Weights of a small GPT-style language model, trained from scratch on English Wikipedia.
Size: 15 layers, 2 heads of 32, MLP 384 squared ReLU, vocabulary 2697, 1.35M parameters.
Each number is 500 + 50 x the weight over the matrix's rms, rounded and kept within 0 to 999. Layers, rows and columns count from 0. Numbers have three digits each.

# layer 3 attention key, 64x64, rms 0.156, rows 43-63, columns 0-63
456536546446483548453503487474501577428564553450475543495499574502527438524473583456445526531435465544514420383538469447484540382453525455498529574454504464497448488402438620533578455535528385
472531575455499523558547430490532634405589586442534518529580615509526458454425526517409518592463484593506375318578427467478598481511492453493551609555382438520375473381438673503547465500537486
414524504532513544483461547540555463523435483451468500546450469500413537487488531501560515419480395479472519525460516542548493502455483484497518520454522492531475485475517527475477534528528494
504452491483516452544405527494425498493529537486527514491491531513498515492467514536496529468470514458518500461573510480548466510506451549556523516542488459497490475490447490534515508449447508
538524502504466454493467508435478514506568495486488494500492550488494522495552482515425480494545484508540415544570456458446463561538540545426526487559477471359460481523489491554608508490526526
517518539545483492510484479550602596544437485432485572483447482470522513565464568449519530442493428511452529511446416483567527535506418486495580540436556547473447493445349473546440466513475491
521492468502518560533432454489559602487530448510504481515579500489493469509479632468540487477397431522432491504537523491519495479478502483550502510455463466471556501420512541470438499514552456
488578466486512465450484511553472497477578525584551475496518398540536537474527431502448440493529556541543506491491543540459482460509570591447441446580559538469470453528589468567523537540550500
430511475569456496486520451509507626510472536464395578468531510513487473600477622509522514515460457452546475484477549476471457526469468433491475534488502502438485489496463456519563496551553564
463456551503552523528571508489484485508453481538478528536474485436456478608521479380553461495539473496481542504482506474522542527521556377510485568487567492543533483457479541472508480518507532
514494495453518467504474442452438451479564533534458487492562597458412491438569407481447498544546530518532467494536610464484481486537530513445524505599479456446455516541544471553551547546480502
547566521505485492561473450565506550470497527520482537416473506540483431509517497571418533497535540498577396522428533472458438428516496647510398520564475459463457587575531473561512608446446505
474473481523515539472411515426493571465471451493417531499528574426512491542488529428507548577425421456538503426539596502543574537521477471555550566495454465555450457526453520523511449523486549
482482467467487486528551483424501557500514488508521523505537548486429508493527476502458514465523489467472450537480479539473554500455516512472515510530452545531452522511457464467560531471500576
533561459504466480486440494560451503490463503500513516458466504572527498583490546471492495533535522534532505440498428407455406501544513472476494510505548460460518477576590487574507541503522473
498473521462541472455493520525500425522508427573548461539453502490505465460543390486514495523560533537450508513418520523488487492455520529489507518522522428427494502568477518525430497482469441
493528502401507586547465451460508485497550505459538441451465512545474530522554438530516525485515594557497523559446434515438530517531550485497488431459510545521518537493598505497487449490475401
518442461511494522440572439506491541466522521521468486470461486537493456536472558537479535482546545479508498513470444604567491521458498556513464467491486522618470412535551527556510502514517455
519526554565462553409535586530531442478405537485545457527478480457532490487514457403531409510593456530413592493474523543436526578513613412505584472506525520465517479461515464470415436534526474
544513503555457489459455573526535436520411497483488538507478398531537498481520531420522396526557517439506514518484593454484448465482496493560423476555544475489520491474478519558441541471491508
521562415556462462550461452516591621465467462442458506523529464527521573470518616597542526608376530438597450480493456482552455520563428526550442495417484510540500489531397467578408506410499473